python train.py --n_kv_head=4 --lr_mult_o=1.14 --doc_mask=true
Each number is 500 + 50 x the weight over its row's rms, rounded and kept within 0 to 999. Layers, rows and columns count from 0. Numbers have three digits each. The size before them is the row's rms in percent of the matrix's.

# layer 10 MLP gate, 1344x512, rms 0.029, rows 974-990, columns 256-383
090:459523510487544592497470515584532569526529508464407396434505566433592571457551419464422457552496468508458443541483550549565443584509501539477500414620465556477434562562509515491497414510507493464466453555550505544533492478484438492440553518486468473516555464456533529516501588573442536491588498503529463431526622384540481550420634554415536545462524492561551466401503506557401514520432
118:479396414512483498481490476509549426545526523546477522525500535437448645547405537485553528572518529569486470397560536510523569515414420536488480475520500438451491537518400530515478492602512462488519540427497584425591445504632546387486642435535503575503540500502498599449559496549486554463598472470505470540470511502530567532486590556495418506509510465467468490532545498608578455409488
101:472467497498480541455505544468423492481500528480566487517549609512407541504523521498550411456533540521394468477451558494554554468550493508560486448446454551501438487471457488553443502536468403542521428430584528446524367465554468412608550468557511603536602550486549530479508543491546572493497506556495537385561520477534599508397424487513459493562464479482459466512522585569522549509538
099:455444561446536416525446444410498525520562509497492468507429536424394472520511465538478574452435485446430485545603533567534457476491459457474554538499487541481533486568535535554502517487491386549533456387451535527478510585470490520564488524477554502394534519600471449470518489502543484505436456537517545461489544564446599524528484482491457584538395479508520408506482528451607474444498
103:529633476528515507471476555537461603520448501472486458520476490473526571432415480502540546546439510533566456524483544440531452542413516499482547449509508544387521451470551592559527532592425462541493490517577467506502479510614496503486473485579508522563523582455460492413493464599565518502547443455460544547482510536502570543531461525522522469486546510480444516433510469509494456475509
101:470573560521560557462561522437508498586529477608466481554639495482445427457470525535512500526454574533466487468521536486505511565531523575562533527545515470457473419513425518638547484491516506387445491470477445510493454521524512543496487516513584571541481442471471443470464474580576491526507626546541456551473491509579440580406514489523458523542536554542573427502579496590459524471525
095:452469560518501460442499447482536555489511532530448450510558436441393524548582460557492449456441511447474542579515457451521530494489475486530545445430549496521420487379513475545499523496458517476502426491473547526597600565554559448513450488524471413460424518457501420504430470434487485530450515569444482483551518489512523555528475526512493366434574489430454540553437484526404580514506
090:518536480546527437491440503485459526546493484591522479485481561454510591433536482483482489467560505534474503417445527515524543543424434484544444526465454570601570474535588451499535447603543507492486527566520543561447570493437589465523512461583516512551499498429410486485443456423551468435468510422519495485474496527558446621468506543501507526467530492583423437508560531517465446461469
096:438495431561574638478538512564561521540519439513525408593486458487516444467383496476558560431437498532569554553507495488501508451489466551463565573470457578490580546491505476570478562450565413488477453429542525569534445470406451489487461452515499549476459526518490437453460548519443556501533490517498539446533468513478468432471474562492490539437555526407559419401522449486543502506564
096:486536505472477478529526524571568438504531543547446459470506547453456400423577463434474558532442586506446503542462621530580526525554451484494543548505534546468438531438546455511341425524476452489474445551512560513510453363461534454515508512595433516463451504496520531460460588529507444448503471505500488452510546467506385528464470536421533535410582489517500463491506465521516436480472
103:454566436426473463476556476507446460491460525511459414511510519524447503504424488477480539520482573474582504470421457523456507514487533430494529495497527517614595500577481531504541491442503567528482544442545469542495500553522440517429419483478522553537513600510406447513465497516566565489449506474408473574527506513411601450559442491589463461616481524435434406519522500459505402454482
096:490396508506497545459552420471608514539569512502459577512566389443475559517447443516510531519446408593457425587418460516482510458469438451397508456518510507552551533483569464525534504512481584529488508432462511444519524542512550438484458446460532474573481494533441546490493525559461416545606433450517479504475456455526462515499524542452420471449505550465427420431505539468508463457428
101:475507514572503480471567495519594521542511450581445425551435542536471493562376488568472400457420518521532502528440555517529503505494522533512495538415559497583439540488456480485418422506501450458462484532520589433435486555517550486531494520595469545459507467509490420501497481471571527560488473498511574457594595503549441486456413554423541526497478509526478400499518589523536521469513
093:500421482525553432356450570550436431608524520482480457605539522516434539486499480463597516480546550461505498581528489426557508543454516575572509506411518574433490535441508599491498496461483374590473382408494578333512557531481514435518493471487472567518509509514525448459504544618497456538509463438534519476594489449498524528444501511533458512472499514479442466469519512511394509499452
102:477494475543445443473419528538507518473492414542479508512545513454445526442568416484481565534439602553528571437483505461480503612500454556535510453419458496458515535442458494537459525503505443486480546534515521497609569447501537500585513468540521520498442543599529578425477525480471556537504433480532420501491440539469419526524458522520470567499466485541389492499507528434543375513461
107:566475528470468501583577529433511528446457470491528549499493402555520496489515547510467394491412550496576472543529478503498403411511548660415531541531547586502570500461528463516444472414527477541450429517471504419549441477475471487486590408479554553473462471425512390494481530483523526479448534490426449561477511517456589421558546385586493500508337512464454526428572540549508521515511
096:463506590547488585568536421434478547460539525427537452445605460525482533582483403505438393488453405457511448449448567427534486522532541526490492584541438549505568518484388517510518602477573564522405438447502389530401420451500511452487589488503524523452449551442377437414580439432534493357506560488371470433451489446467364514580478542436523494436488519520448428484510590475520444509522
# layer 10 MLP up, 1344x512, rms 0.0309, rows 974-990, columns 256-383
084:582549474564535536506464485545530575539403411456522471513417568648546467478480382516509506433516576491511521455527466483534487522529518520444456449530592563480453452489452410475536495559451550516431528424589578521538521493494484482524504415515518528495479493397492469586515568568466536606521557536457513443501511479544545525493429458432488515510569524561586546508478539526511499523553
119:594564544506545521537472458472598511550516492479587507555547614462507477509464486448584488576474424579501481497409569496550550475472497469534442502483474483519486508557447502532485474519535477452433464449455565516417454562504513529529462447470507575474547522495357500512532578462513533455568551463445522506427525425434527503406638478488451363519656456422498450584509541468509541484531
107:505545448538554542536552534512502500453397485536499555439485527422604489554498477528498509470609500515632466603477529498461500500366492404452586564554483576550566447541557462465561432471524481458510517494467521490532521449387508527520435428447418383529452487386541591430507493476563513482606526467535443549516487531535477377505500470476485529493466515528492520435502586479492444472424
094:450485540551556515431468565490437484514520476532390534495436414524506552477489528570515456552557465527534477631429505502505514484596495501476492456442543493558457550519459580493490502508493435366548469452505532522483471533525542453455460501500513487480592613351482479517477434493536528506496415399497438510520450524482479492489523461553506506491497486489522540449420594489393570491556
101:512458488505474495518440566455469498501549485536446483501488529466449465519479485460565598491572444507440593426449660513471592622552497526477491497580539447419473430539523466532565534443520511490515457573539566535526598513528549429484460533407597458422524505550476457474572493590545482451505489516472527513491594429546580490545471460468508481519503512521515448437523464449554431504477
097:520511481452486573412456530574526525646469501529486530575497426479480404471455479565537468423524472480500564505482428525532523509471495587462486474601613555409549504531578569542428584565635508471528459475477517444451516521450455474536497446524421531502498492399407499502555449612455547474513498516475522512496454661480473507469467510447458500524526446393547488471491529518447454451395
093:493497547503481440513546468492548541546530503429424520579413466499583548496505439454466468478553567457489446617503593522553555512503603566478450526501642425531386565549467521549469461571429532388566548470458535463524478489478560568428512561585451448477471430465425495530504462514458474465510499390474488555481424515542548526352445517465580557430556530422517459518513574583564526474500
096:549465578543472484439553517504430480467492466493539472490437504452503511469591498562504564490490473506506525474464446573550550575519536463533390490416499506507509490502556451558530478511495443463535534446543416509552549530512520501511490557523547518443479499425449507501424452521522353485443497407511513523451550476570466572470533512534475498545440457522476451453606559472473488476440
111:496499416471482635524535477537568531550521463429564412511444531536575471490511549473496572450559511440525548541565455553484521462474560465401499540413562534484466552549484472493480480453558532537470463522473571509538564498481474563461444526536593498524474466455441433527453431502523551462416498523509504513471517530540473442466407536534521462460479494522569366387416458422485445609607
088:519565547536540420582482452485463449421589523409647489475519503484487460504430446593537589459469480466450528473438517608421487576423409441502513429521500499542482434549541511512546448466496529496498455478430565553469505515562596512477454486468457535509436494449560561470532577541501567513450502541499514461495449463486476503463547449538510501494470436544443520490475409451556513504500
095:327473576471492571562452514471434535476535601511517552549534493435484553515528574527473391498520469506426534538520500442472500463465485484565539488617421477587488468527524440501484474533471581474555425481591550505619480523479572577502529439439491502419539550397495542508419417531510426547510580428553456491587488505547509478448425531399542502581539514511399506529547388472496513484567
098:539371542484460592498552509437498516593501544545506587491526412481473558535493508555547573592524444509477438460446443480414524554575537400396485526481483505479506503537502487466483526542509561501504530407438545455504549453626565529392470513464482467469441531501528607543502446520424523552508444420583475584452496501511560485514422510413499483506517511485518537415619554474447459497427
097:459453574481518506452580462589523486484517499567437555417513564567482415423500518550466503563576423507500533414500542469446456524523411568472406556496523476540481461449482541455542532496468594468455411539471484534511483540548417601444517508476595537466471486567580448519493500524503519412447568557583516478433544466551535486473479559513493489504419598539546522522447468521515625537498
086:588509542486494474536489338485499614552489470469524482511457414500488503494552499466472638451447493415535507572557529506484510563476571496498489464404568498507437569381473528528459550452474484473577471495459481490518424506506558558532511502546444492479471482505518516478380594542445531539471458527491561479454600448492585472463491482617497471515524581429514446475588530513501512579460
094:444538507519466450471486464526551576550485394469472479572494481379460435524521467460555536508516504575431545506515539577455500574524525549549448477512491508429472503529468397516479546473525445489586553474562413538594532486522444524507412600521628420486543476543560614513499519536477557514603553533560465491404442496473501485522482443431484554512472483538506516543444416513476493438507
117:520457483429421365444567576518535377488544494527422480557375491504474421513484512473554539585529421542480509495539589481454495556505537499601559451434460522497513477441465531495385485545492492611559570481539485516485468502505596534555437618455490494524492525464369635462417447502480538503430592532569540502495461530445485608515599513469438471511398473486437475533496496558537386477446
104:541521563474510432468429495404481547529432468613511535605467498477503468507526531522422476517559522568461543683463490596581562517503521522514523523563444524534456456471515536491491527486504468422514461552554562580492461510464590507432476447500479475475553513457582591497522426535501418586492500471509506544390553482461627535449606443476582435542554478588548530532585487532618475469482
# layer 10 MLP down (transposed), 1344x512, rms 0.0274, rows 974-990, columns 256-383
087:499465473498512539491569537471544441504569505579459565538542429408503531486480548522492523512465482547501522469520595542472480451522511478545558475481403409535555510499573530541459521436573442509515480559396438469476538505504556491513492485475515502497482536595512522424547460435443491449511473524502502604508486524407508487501533534533463435480404585529439460543600484505513537417502
113:424538553430471480575483405485441517511541491531488485492491507501537433488571511496477494509406424395572514505576432511479485528484490495393442521459474481521530486439496484529547509434498486566539484499419413620475568512429479528545472448447481477502538567504557420522473488428493363496537538567527503452582476590513449541445467495469483500561422471521480459445461451473423472453518
103:466471507462502510530566472491462503569540545446533464497582536543452561479505521530564524550462554483434500510438494501438509480517534506480500538410456516476506519460421529580407593494468531492463448471567460594557495485539506437525436542489461572486482413489598487477475526527523494468471498486423463443550422523554536428443531544483538467558507500460442539556503564443426507456496
099:634481436505475433517592528457506512488396467512565469397491549409473535485557557491546532492418458516454450461474481532510482497399440509537531458484509489511532410560581528538505485539528503488492534536493507508449453540549427462575429548549544482519532584519435502426455580480529420421458478474540472439429418502590507479492449534536519476531429519484553533460489342418505463488508
105:577487514500507527455565484551503466521481567518547552466388513474518459470568440541385471508535409406535535526535519371502421466411457468446460556503457574455531461539595543464480507504499479445449510595529564466517518507563557426487506435505432384440544544587556552459495499431494564561494555461516460516491560560468505418576514447489414483426471528495506537432513540440544519480419
099:609574500503452511453480523513508545408434515511420566506515459534449440470478545530563477529557568543497481540516559481400528485561473518446573479405438484512542482463534427564551508488449554472566473474437537412419441513519398441549484461555499448471567471448598500474527483570532530531461508564486407518507562466572528491494461453491481583593506566535510524467522460484543480441490
095:508501502528472537503532547529548403459522457487565523422502562471502506608410579533505516520481476492570507448528492521524555567410501439584533512516370445488515504423466439462370522417560520511497482513503559527461534547520410585514466481517497484544489484495553473532464534482500521499507436564487504503585488543525506484573531527533541479561422546629500596544429421405426564474435
093:526473543449574590514600537510433541440562497420424454545456435543437509583498485532434512479379508500460512571516490507509484536535544529484546456470563492455524504478433466498499602482526576464556548452434504416616513516489316624549466508523508481490468493478476483410475506606532470484452502541554508539566475468445466410515501430522482486508449518417498527549538504477486558467484
099:489465525561565572521492461526456540506513443472495565505600476520502493533552526495460483514477613533562523437465525443513487476625564511476544449513456491501462433485500498480485528505492544479591512495498474503595482552491569521592511474473534540467481527433458535460518455453495522487491526567419546489435445405592500572492413546526507530481389473436489540524371508458508510504504
093:510414447420480577499539585433567579526459396472444584554424504464544481524528595431523356478518486474593435483592481389527604468573580479530535521507443425498491515511492456538508557555497414523547473466507497524459511558479471567569545560426494441465503554506493431526419462474507446494482480521523514536449472592501539461547484505470475451454485508438564490463462539478474526458474
100:531486441516501442471643447461552512471544396530403554431542463489480544581433509523469569505490537531518417430468537488493480471562570474502471519486534487477527542520443459486562537476548528552423523555441391516397500475484481539383443522503430480512516429501569488402483471502577591434443457532500535533489451447500532553564482457551477473431479489512488468484592527594515527566472
098:476447490566534509537468507469378451450507474488494435499519574544504423579532495503483542467434436495585541459593448529574515555498503441563517533501474479446546428492433522462528474407506521560467465600511485517548570464454510518487488504508505525405538478529445550501487558417498587473506482475514504446460511587514594448512492447512523437603431500482535456433545499426543561445460
100:547531447582471394502578497513461567492486486548424465460566410433470585483448411474564556521431461505533515432407485555507521605570574445617535455492597554518512464515580513475538590450416520451471431525454518492546448465585444453527473524485432522486511426542554461469499419554582430447552422503620417490543426486551404481545490459578486509499564518548545555464479453447564531530509
089:483477485592491541520479550545422476465437556435495577473584557547546568414497535514517457522529457505527461436467508509498457499498430417477566572532533465495562535583515432418558500568472604444552535593504482507479458430513453456446534542500538517514439521514426430527542443497560466514495507521551494523467367560469447454480552477449503545482499370566494571487481546447575559407557
095:558425513480541510512531519514573526419516471502512471535540468487454493494455552457404458603547541481563420470439451472486488410462500471362559455515437461590457498528524514451615490489496598550523430548464559471417393563428483440464507483459441510489491411424463565471489488507507511423439515418425524406561562464595532481491499526508545470507541518536450521429538455452499544553467
102:553440504422509563484540614510510536492448433443526463487419521543516488463496480495563597430497522526493495426559416364473477479461443454490447551650497422442603517499474496492504487527508538423573496466481493439433492564418430468553400497493542575556527455477527528460510505495584510528431473605503528451481510539440485570435548633453561547475468486461486366603503551394494521429461
092:471499474413503444580482478459355490544477613502484427525556437523549485481367453489446476439514437497569432495529456492434496485564518548523563570496424484502530576547484494513576580477517529552497552504504479494435464471488506549538488479532537505567426568474410436590529449434538478445558659434433466483594591462429453464520505543466555527511475505570520489408462550496481400481464